config.yaml
num_hidden_layers: 8
hidden_size: 512
num_attention_heads: 3
num_key_value_heads: 3
head_dim: 128
intermediate_size: 1344
vocab_size: 35369
hidden_act: "swiglu"
norm: "rmsnorm"
norm_place: "pre"
norm_eps: 1e-05
positions: "rope"
rope_theta: 10000.0
rope_fraction: 0.5
qk_norm: true
attn_scale: 0.132
bias: "none"
tie_word_embeddings: "early"
parallel_block: false
extras: ["some layers without attention", "local attention windows", "gated attention", "hashed n-gram embeddings", "weighted sums over earlier layers", "capped logits"]
init: "orth"
init_std_qkv: 0.0189
init_std_o: 0.00546
init_std_up: 0.0189
init_std_down: 0.00292
optimizer: "muon"
learning_rate: 0.00959
lr_mult_down: 2.0
beta1: 0.93
lr_head: 0.0138
max_grad_norm: 1.0
warmup_steps: 0
schedule: "wsd"
decay_fraction: 0.665
decay_shape: "cos"
final_lr_fraction: 0.02
batch_tokens: 131072
max_seq_len: 4096
doc_mask: true
train_tokens: 955200000
max_steps: 7288
dataset: "wikipedia_en"
Each number is 500 + 40 x the weight over the matrix's rms, rounded and kept within 0 to 999. Layers, rows and columns count from 0. Numbers have three digits each.

# up: layer 4 MLP up, 1344x512, rms 0.0604, rows 183-199, columns 384-511
# down: layer 4 MLP down (transposed), 1344x512, rms 0.0739, rows 183-198, columns 384-511
# gate: layer 4 MLP gate, 1344x512, rms 0.0612, rows 184-199, columns 384-511
up183:561523467551447623487503500566512448490499509533484539538419493487486520493535518450506497406515480541495505527580451495516496549527519452489485528476541527554547535533466504465507496497583442495527492509544524511448519536482536499513415473517525475510496504552490432516542578557505523512548515450511496520574412495426475564524544494516555434466584462520504536574481481497509529490495
down183:490575448449517426440561482529549459494454490499567492513475476547509427496537492501568552528450489509587538507538506518492523490486474505471550611503463514523471477585521461528500484491482517446567549480499480513486502483490550564486585526433528465498444512530495488509466473548457550501458513391447514528490544467519444479554526490517521522540532519504486526583494534499573477516506
gate184:474525495470481523541480526510578542459497535516534523517491511536533523494450481514493515474574551511467497500490548414493480554549465506517436487521537516503517438530476507504509509528530502492459520518510598480539418487504492534529491506491491565541431477542510418595520468560473451528480529486456443551517516523455488507491565541466586580475554466539479520507498480513433451555512
up184:479471482450535473523483478529561467467496508548503497532422545559514498491472591540449492567543518484473457486445626426436478527562469537497477486517468494554548471543523576500473577562482459491509502494475554484548485549519493526559515502452566524588453443478542452526525520513457491511493555456482417528501473512504575472460535482524599540481526518546508450473443440457456417580487
down184:517490436528361487519448416492559576510481568457506450458525559470448483527495551463492465522534500458511506499513498483509480505465499551486541482462484440506499519544495450497490527381453454497436501520519491523517523519498413541479430542448518489523512523524468539464485519596487525453514455483467470476541556478491510496501492504467538463563471474482528491491493476545554492494455
gate185:523537499507466432478494540512454497488432485528556498592547512528506544500527504578516517480563551507508536511521520469555590551495464548548459513467558466514563519541497457501470497484514411492473512473493464488501516466439528555531475538533477508552527425476459557432562530387553521467515505546507444478510422483463461501481542479453525479531464466511447575535485505460527489561556
up185:522489508435527474494490477496504461559490525476540477513479509549527466450466547549483528496516484522566431472509422493511488511400497508479442486459518477474457491489507476545499510454485559509493504522470479465539520461551549520488533509477418514520533440473527558513459498437518484516501400582490457592493549470443532493476514512518476505593530496428454504522495518536458474462520
down185:561426552414450481478557606475502435480573507486542493453525452519424497487533477552505476530505496478629507493491536514432474538520549461504558533445568539462526389478500431526481445480512464474434516487474514475498537445558570454503462607477492435505481507495534442510455496423457531450526515512487476509547462482485506510572544504484488493557475513492492548481445488473460524494575
gate186:553556514511507485432511511531503491500530487554488481561543554517503562465507505456476513544483454557595544506543480523444446461545467588518466504470505514522547590522476533510415547500489562497452426493559470579449489473548493480515515505509464484438553540469601537564476491518475503438547478528515442426487488536517483490482566475440413501476506474515455494454468451524524551467495
up186:512517509489486466525528459540525482464489512467540566548505481466514519448494449526493495505446475469507501467535572554466511472458532515524548472518514516463472455558537502471529452476504517521489521496482442431553464507458544460511518487486460496522516497429516518507559525454453484401534523508416529491480479498488539511448480524527540576491492454408474582482488547495534524425446
down186:491442492469430486516494442494514446477499530554561479564514453475496461530495455553492552523524492446463537468474452532477505507545509517519486527520571484506520557510555468511549515518525502498480461484459513459412477425433491524553466501500542456560474524490525509469568521484515520524474470491497515469467506619540480448470543545491521466498537557506483459481454413551452469470490
gate187:427474458570457490426462501466583486482571460510460500515479521522399486536544533497561474457507586516459503559502595535430520554471492515509466519533475556523523490521502466465509572548418576459556497449499486527571497430508537482517533522489480532484478475526484555511470477403586478477511514575527446531456509495517486485497442460466503432490432557527464537376558539529498487448500
up187:524482518517552522498482524402484472492478382535444483561568457503502489523461466514493471480528491625519473408487521555426503548557468565506566468549500470501477477555491421493455545486470498455502465478525518491468497514536484542425558517547482463482473518484502494424446436535468449483547456552500504525519511453475553491492504513526469492395428513469504569472498489532513501528489
down187:441494499487499510437469549454462554536401493505486511454443547430509512466504568516529494457487537519528471506474595506583496486509540446522472432472432521485475475490582457461525513534488487544416453517555480545521510476548441477426484526444476490503531481535461519520480527497555492500465486514577521510500547347548566523455515458531458476476491490408491507525556472537519557535512
gate188:541568491419503512510449491543520540611579491530480459485520455545488536504543541500459455408471539477463525435479528438437514517434489570516493445496493449478554527431514585496537596521551447511512521446596477555559460445610538525575446550532518487461493488523498514528518489540533467441526431497496449523519493493501561452496400578468484523524432446524534535410551512464482475532526
up188:483446540554518525557544497525532461449429485506489473535507496515573499496485511521504503506532480442503505527564501522533545478563527498532501501534489561518516486503519477484489438555457473501542485609528535510472524505515515452484563453528520457454549511491500462483457501467445467565493517523452510492522521475527470589519575531519427459538506460500523576565507475530525568429478
down188:512534505526477508535480508533458481601490469431533486572554530524525531471552480507566440524504511512487561529577498539456427481563499439456514551577486455539418483466457557493535483494527492451472599489480434502539580509582500532562509503548502619432443487462494444515457524541505515533547570508476496424446515500525498550515520465533489528507552559526518579544517580507516489477495
gate189:488570513533483503515465546444417563464442546524501486476488465598467564416508487562454487513484525470543480500506558517515475512524478524467529430463432474516572458476441456561487543494446463529571464490548529524526479447503508486525486453469459438540487510504472577468515454524519542477502521476544505532443568542487483554509458479486555518529479502489444547540557506466459534432483
up189:475497513530446490451516495631544444473516502465479512543483527496479466534513476490476461495548486470486517484452457481504554488524474509537555519549502503439451480508537497433531569420513477562499490515464530409504426533479474547481471538519499480524443506500472549429471510520476539500525467477450482511465515485547431469500498499503467592474563532488498441535467503456520536479470
down189:461509512484448443463487499531517449574549387494582531487556525524570462561569547514489458503438390540536481460564443490500524519506535458513500512537525567531544473521557552516559448483514515529508528559502587427494434562459431523530467496427499587593468512463516516494500499502532407497534452554473492533498502508549490449500531523516512478453521575508461478513495551431480456567443
gate190:522482462488532537510482507486491539489484465501443467462430478469467501472542505531451552532545500407465481567476528519430518546521455529480508493526520494513483491560461529499494521467459481480508473510493509509518517452536442456476500506536469394455486589549495557501524560529537551474535544454510463514491514520494576472508544524462549465402533520518458491457477498450480520498490
up190:511474466512550473518553508519479472444505578497504484501490481476482475515496499537474552488545508448580440529441535490511481536458435557489512492553501529492558468503485471468475440432418491497481442496526528518435491491574389483495562496523463407467539530570488479520526538530605462496504447470576448519484473464501506473507455525519546434421518484446443494427517485461533631547528
down190:483503465502530461491497440472587518432467492526488499506512474422440439485517452516488513452471569425525469504455461545417531455476505488477489545476521471561537581504586520544514548561572492543462523527552553465504465578499453517438402543492486520474470499503538566461562524547427413474506439493502499634485497597526440471455448485513458455474544490556490446506457513465536495460493
gate191:441498485474496426440496489494510462546565476504481478511490530570426520608505524512489459514521557489429526477445543566524491528531533533451568476476540485589469571405489473524515528551519517531488509437488578561496592442523505421435516488435488422558425517484395543542495517503494548457522434552477461514526498453552524484457423438505519450482536562466493494543489521545504498468600
up191:497473493519443500568503549510549519573501489429561480485447490504444521598570494529532504510548522541498604537504523566511476492505485482534454434467486455500504557552495533467462538507464440505424537491525431572523474439527445534503458472496424480463476554454489554516540507453454571469472503521460510476479566525523471482455530472427563407474468487488457450501528448499425510480474
down191:507499579597487423432463570552594473515534457574465433527482471426482510534505499499492512492529464515469534473533449509562402501508502537500460426500480490554533537535474513486458627489424531556454517504500507468503505454463495510549517519499543373493484445501466565536517487457509549446566433505501495542465489478489471547451475449439537530463507480508457487597472521525493533440488
gate192:436530515478518509522523503491517501498486463503523522540508489454558535481503488438521449519593575505467556526501493431491558505500470524595575488474498543513486520480535482492502480453521522475538480580497469572503483561534520466508506436480574493484542423490456512488483492554466505521504495522510529472466522480494460477504445503457479507461478473473534516529546500487513442509505
up192:459517475543465553515473472529469539524501511471554478480536458441434500508512510505463448453488551445490518493517521537524498560495492550525545526523472467495425508498489480522483480463496503440478450434490502481430489529544514542521533523496490492480575516489516530487506460495566483499547466437415503500508505529492508475436504485514545453495487469434497537499509523470524443532524
down192:524548495480528538514505431532473439511542524533575547503516473449497493514557506454547516500495535483473514502451429512534518539521485544481549532469518468502520501500470526531484528546517495515452496499515473502506504457514533534529492472467528422499521529558492502425451477522504501515470489461539498482531536537493506464511476541503467539483485466449510467499497510574549561514537
gate193:541449517453518433456503580536499434460522529465519540562510588490443541546586537495533514503481541488495504523470501541442494494486455541507507482488467482579462487544598509498597573543513524442461568482421581470480521506437480484518451467480446431560559569533485426467543521488514545551528505533455442493473450500472563551493536573571542470530434459526459523531484469496554593520517
up193:441509469486549484441476480497520464481521528485503599493527514504477468422485484526498496494463449468542528447483435476524407530464427472541469478511529519469469447483542513534537491482433518499578524509492451526476453498467476512480586451527497472470544411452462536472517516506477518538462496510509489436532490580474445470522562448540471443496485496527532479483620506476497461499480
down193:512499391520482499430515505540530528516487510547526477504454509454578492486465484556475497494538433510560486489481497463612505528465499487480562519568571448486606484488437443471454554602467541471536548505633477499526515505404482486462534456493556459481464479502476531447534571547503452519467562546564421524494527494503476502495469511510518460491477582490480520509500455558503544465518
gate194:540520458540422488516498479548507451453473527482495475530478431537444573498511486494513525484521528507519495508417476501512508505547449552543522556487436463464463482558465525505491507400452536477510505526533506561474435505525531462519507558513529455567530495517532508506532510540539489509561470544450570503513484503456484496578470450567433482519502459517521519527468527474424511489465
up194:522472545445495546417440431490519528524537463568523494555506495545517479471520498473491518578536519571528516458543441529477500521547490481525471505472516509427451478447471550543499478550500497503509495515516477479500556465485548450535481560521486524464447461492508472498570515498526467477468514402487510508524426485542482482481497416494485489479533480561433572431432490559518473503480
down194:529543488445510472401496474522446527409500441546552557541496527459470521526501424515467504463489493503451467478562482501481545565492488535487459472520462532517449508482506517512483509460487482495554486492418530513495462429567499533509483505416510452515482515470504491555443467447468484497488567491437515582532506504495488523434514457473484480563478509583526516490460502461450493478473
gate195:455543427441422516541455428492557502488524556492568531513544465555544503471502528565454438453520544507441487439480471520494532541490483493446543528559514442542494543456515611537540476454570520482519553530583538465505504538401571508449462439468461505567504540527483542519492554481533511450548465554576519508473498497440453517474459540477475505463542563405550531492595477522464526444508
up195:566508467483506494508515509532478488521524488534480533500482502468482472501507515504477501505480510469487457489519528531549506477511493525498519497527509439401545538514546532418540515497483479513513421446463478535465541452455470492475496458507501458443498479437422509556420473462485469538420538525420428506481463446519514505460545466576526421449522462529381503495455508482540465562546
down195:525520514444447540476444464540481390500533551529527534466519545494466496489541565475462525439504490487469487437552490485502587522518502495503497538435450474539483429471535490501508578482510459554467454435526542533453513600433509446501569516470564553540535484540481460482549562510502535496441486534459468564531480541492546563472492407463444468559490435491542548502441487478473464527479
gate196:457528512501503520538499495486400438454524514461507459500468462466588550479502618540427475502486531561499534563546472510494533508442506475450491507496516430446532485471498497450513505547486476491550434485510529438506511497480544416460512530465476450420500502583560592482499469499477449517466497473519451531510543491446513449529464519480489543522465550470525572526455433544524470513483
up196:504496526508468433527511466431484542521480436521463514520555511568516543564507485449536562475472530483473549497467492539500516583527439477561507539566502522517516483576453551504492551571481557459471494523508495496487499512540505446509533556490506463413507514542514528518560499510502478484481562444444504476581512480515503438485485573450509525479480561483521505445505511472524431553545
down196:526491453476507449466448528453429509435521502524490511509407486529486480501502512504540503436530516440501551503512449518456523495481504461420517526509487498568466465527524548488494509470500519537475497477490496432491510477534472515566502556466528515488488565503500487563462527481492438514593419485452517603482469547528470543530467552491423509514506525524455502522490446534488491475478
gate197:416486471450506472540521486466456465482481444587472512507510518454512556505539480562515485552530497466473432518499492474490547508502425522552499541516522542515530417460529546561563520495493467527496459484492500396480424509516517502516464459459488534547574576403482473519538475483482501553442482515422459535466503510529540487547488491473570509478463567505478467506533527494504507523551
up197:478480485477482459452493500535461486528586473422469519485500473517490469497492468527481480503506495513478523488471519407480455491590559460505497491563513526516504536491428506459456426588441477443510534513526536565485556474441459501460513481492544558521492504527483565526557546552455570503493462512513468518568440474411458468503520470534529525490554402443458541458506552518514443505504
down197:546554395581447523515462498468489478397507532568534463512548481480429503486491498443540496548503507528421543535578438556489537528486507523498488483540598443485533513505548514510511537495548492498523406507433550473491487494499547473480428444497531511539470511467520515527561521569538538437428508469496501554468459483510534473501540542485526509510469480428461452518525527494464400559488
gate198:521461478509510498480458551439438506520465460462523543493433591524474476562532564491559540452529536516477531513539497465477496522423465581524513462560441543515452377443547448503490462547495551483522464493426546483518508485455520515526528492517489564595452467427472490514489473500548528439480541489525576439461471487413473517540449507463497552533495515543598526550503441465475518517513
up198:448494490460449446462468483564492552474492504450539516490473525476581550411475458490509480538501517470555524531480540470435505516470477509498472510597524506492543507452481544520467478471514671463430441514488582482622481519458474505455576535533539426510494512539569575476488472441487557506520528457494579542483457538551498497493455500559462515515560593533448505539476516487533509452485
down198:476537498444552451521435491549513442549463451427558488480559567420456506436449498488535439456517442523481471458625560479546393518606554522434516538589432559479469544507525473509521487434551523599474539515524515483553518447487471444582448525605590512480506456498546471540520589461533451489476460388498549512448443484541531405539491432485509464406436490556437571529485572469496513487504
gate199:457461481553496475442514551558553516455465557506512467449475540463493485550510511524532481479497468556555520539440505454545541436525508523455525522459423535544556440512479528542517456472493546446464532492476511484564463520568497488449558507558513456531532419502501455489550538515507527475465541591534538515492575492474467531491516492546517461463544465521438557473428505497399508553487
up199:520490421468513499490492541641514465592534612464528528559448504499427453472559565493501461499576464508539503520515505466485485510458513487515529462493525514462494509468510550534478442564505573506445518515456388503589559461479481462465481575526485588490511530536447476496504507511492476510523484522569569513491475521546526533527558457512589430548478534572435510536451423505457422397491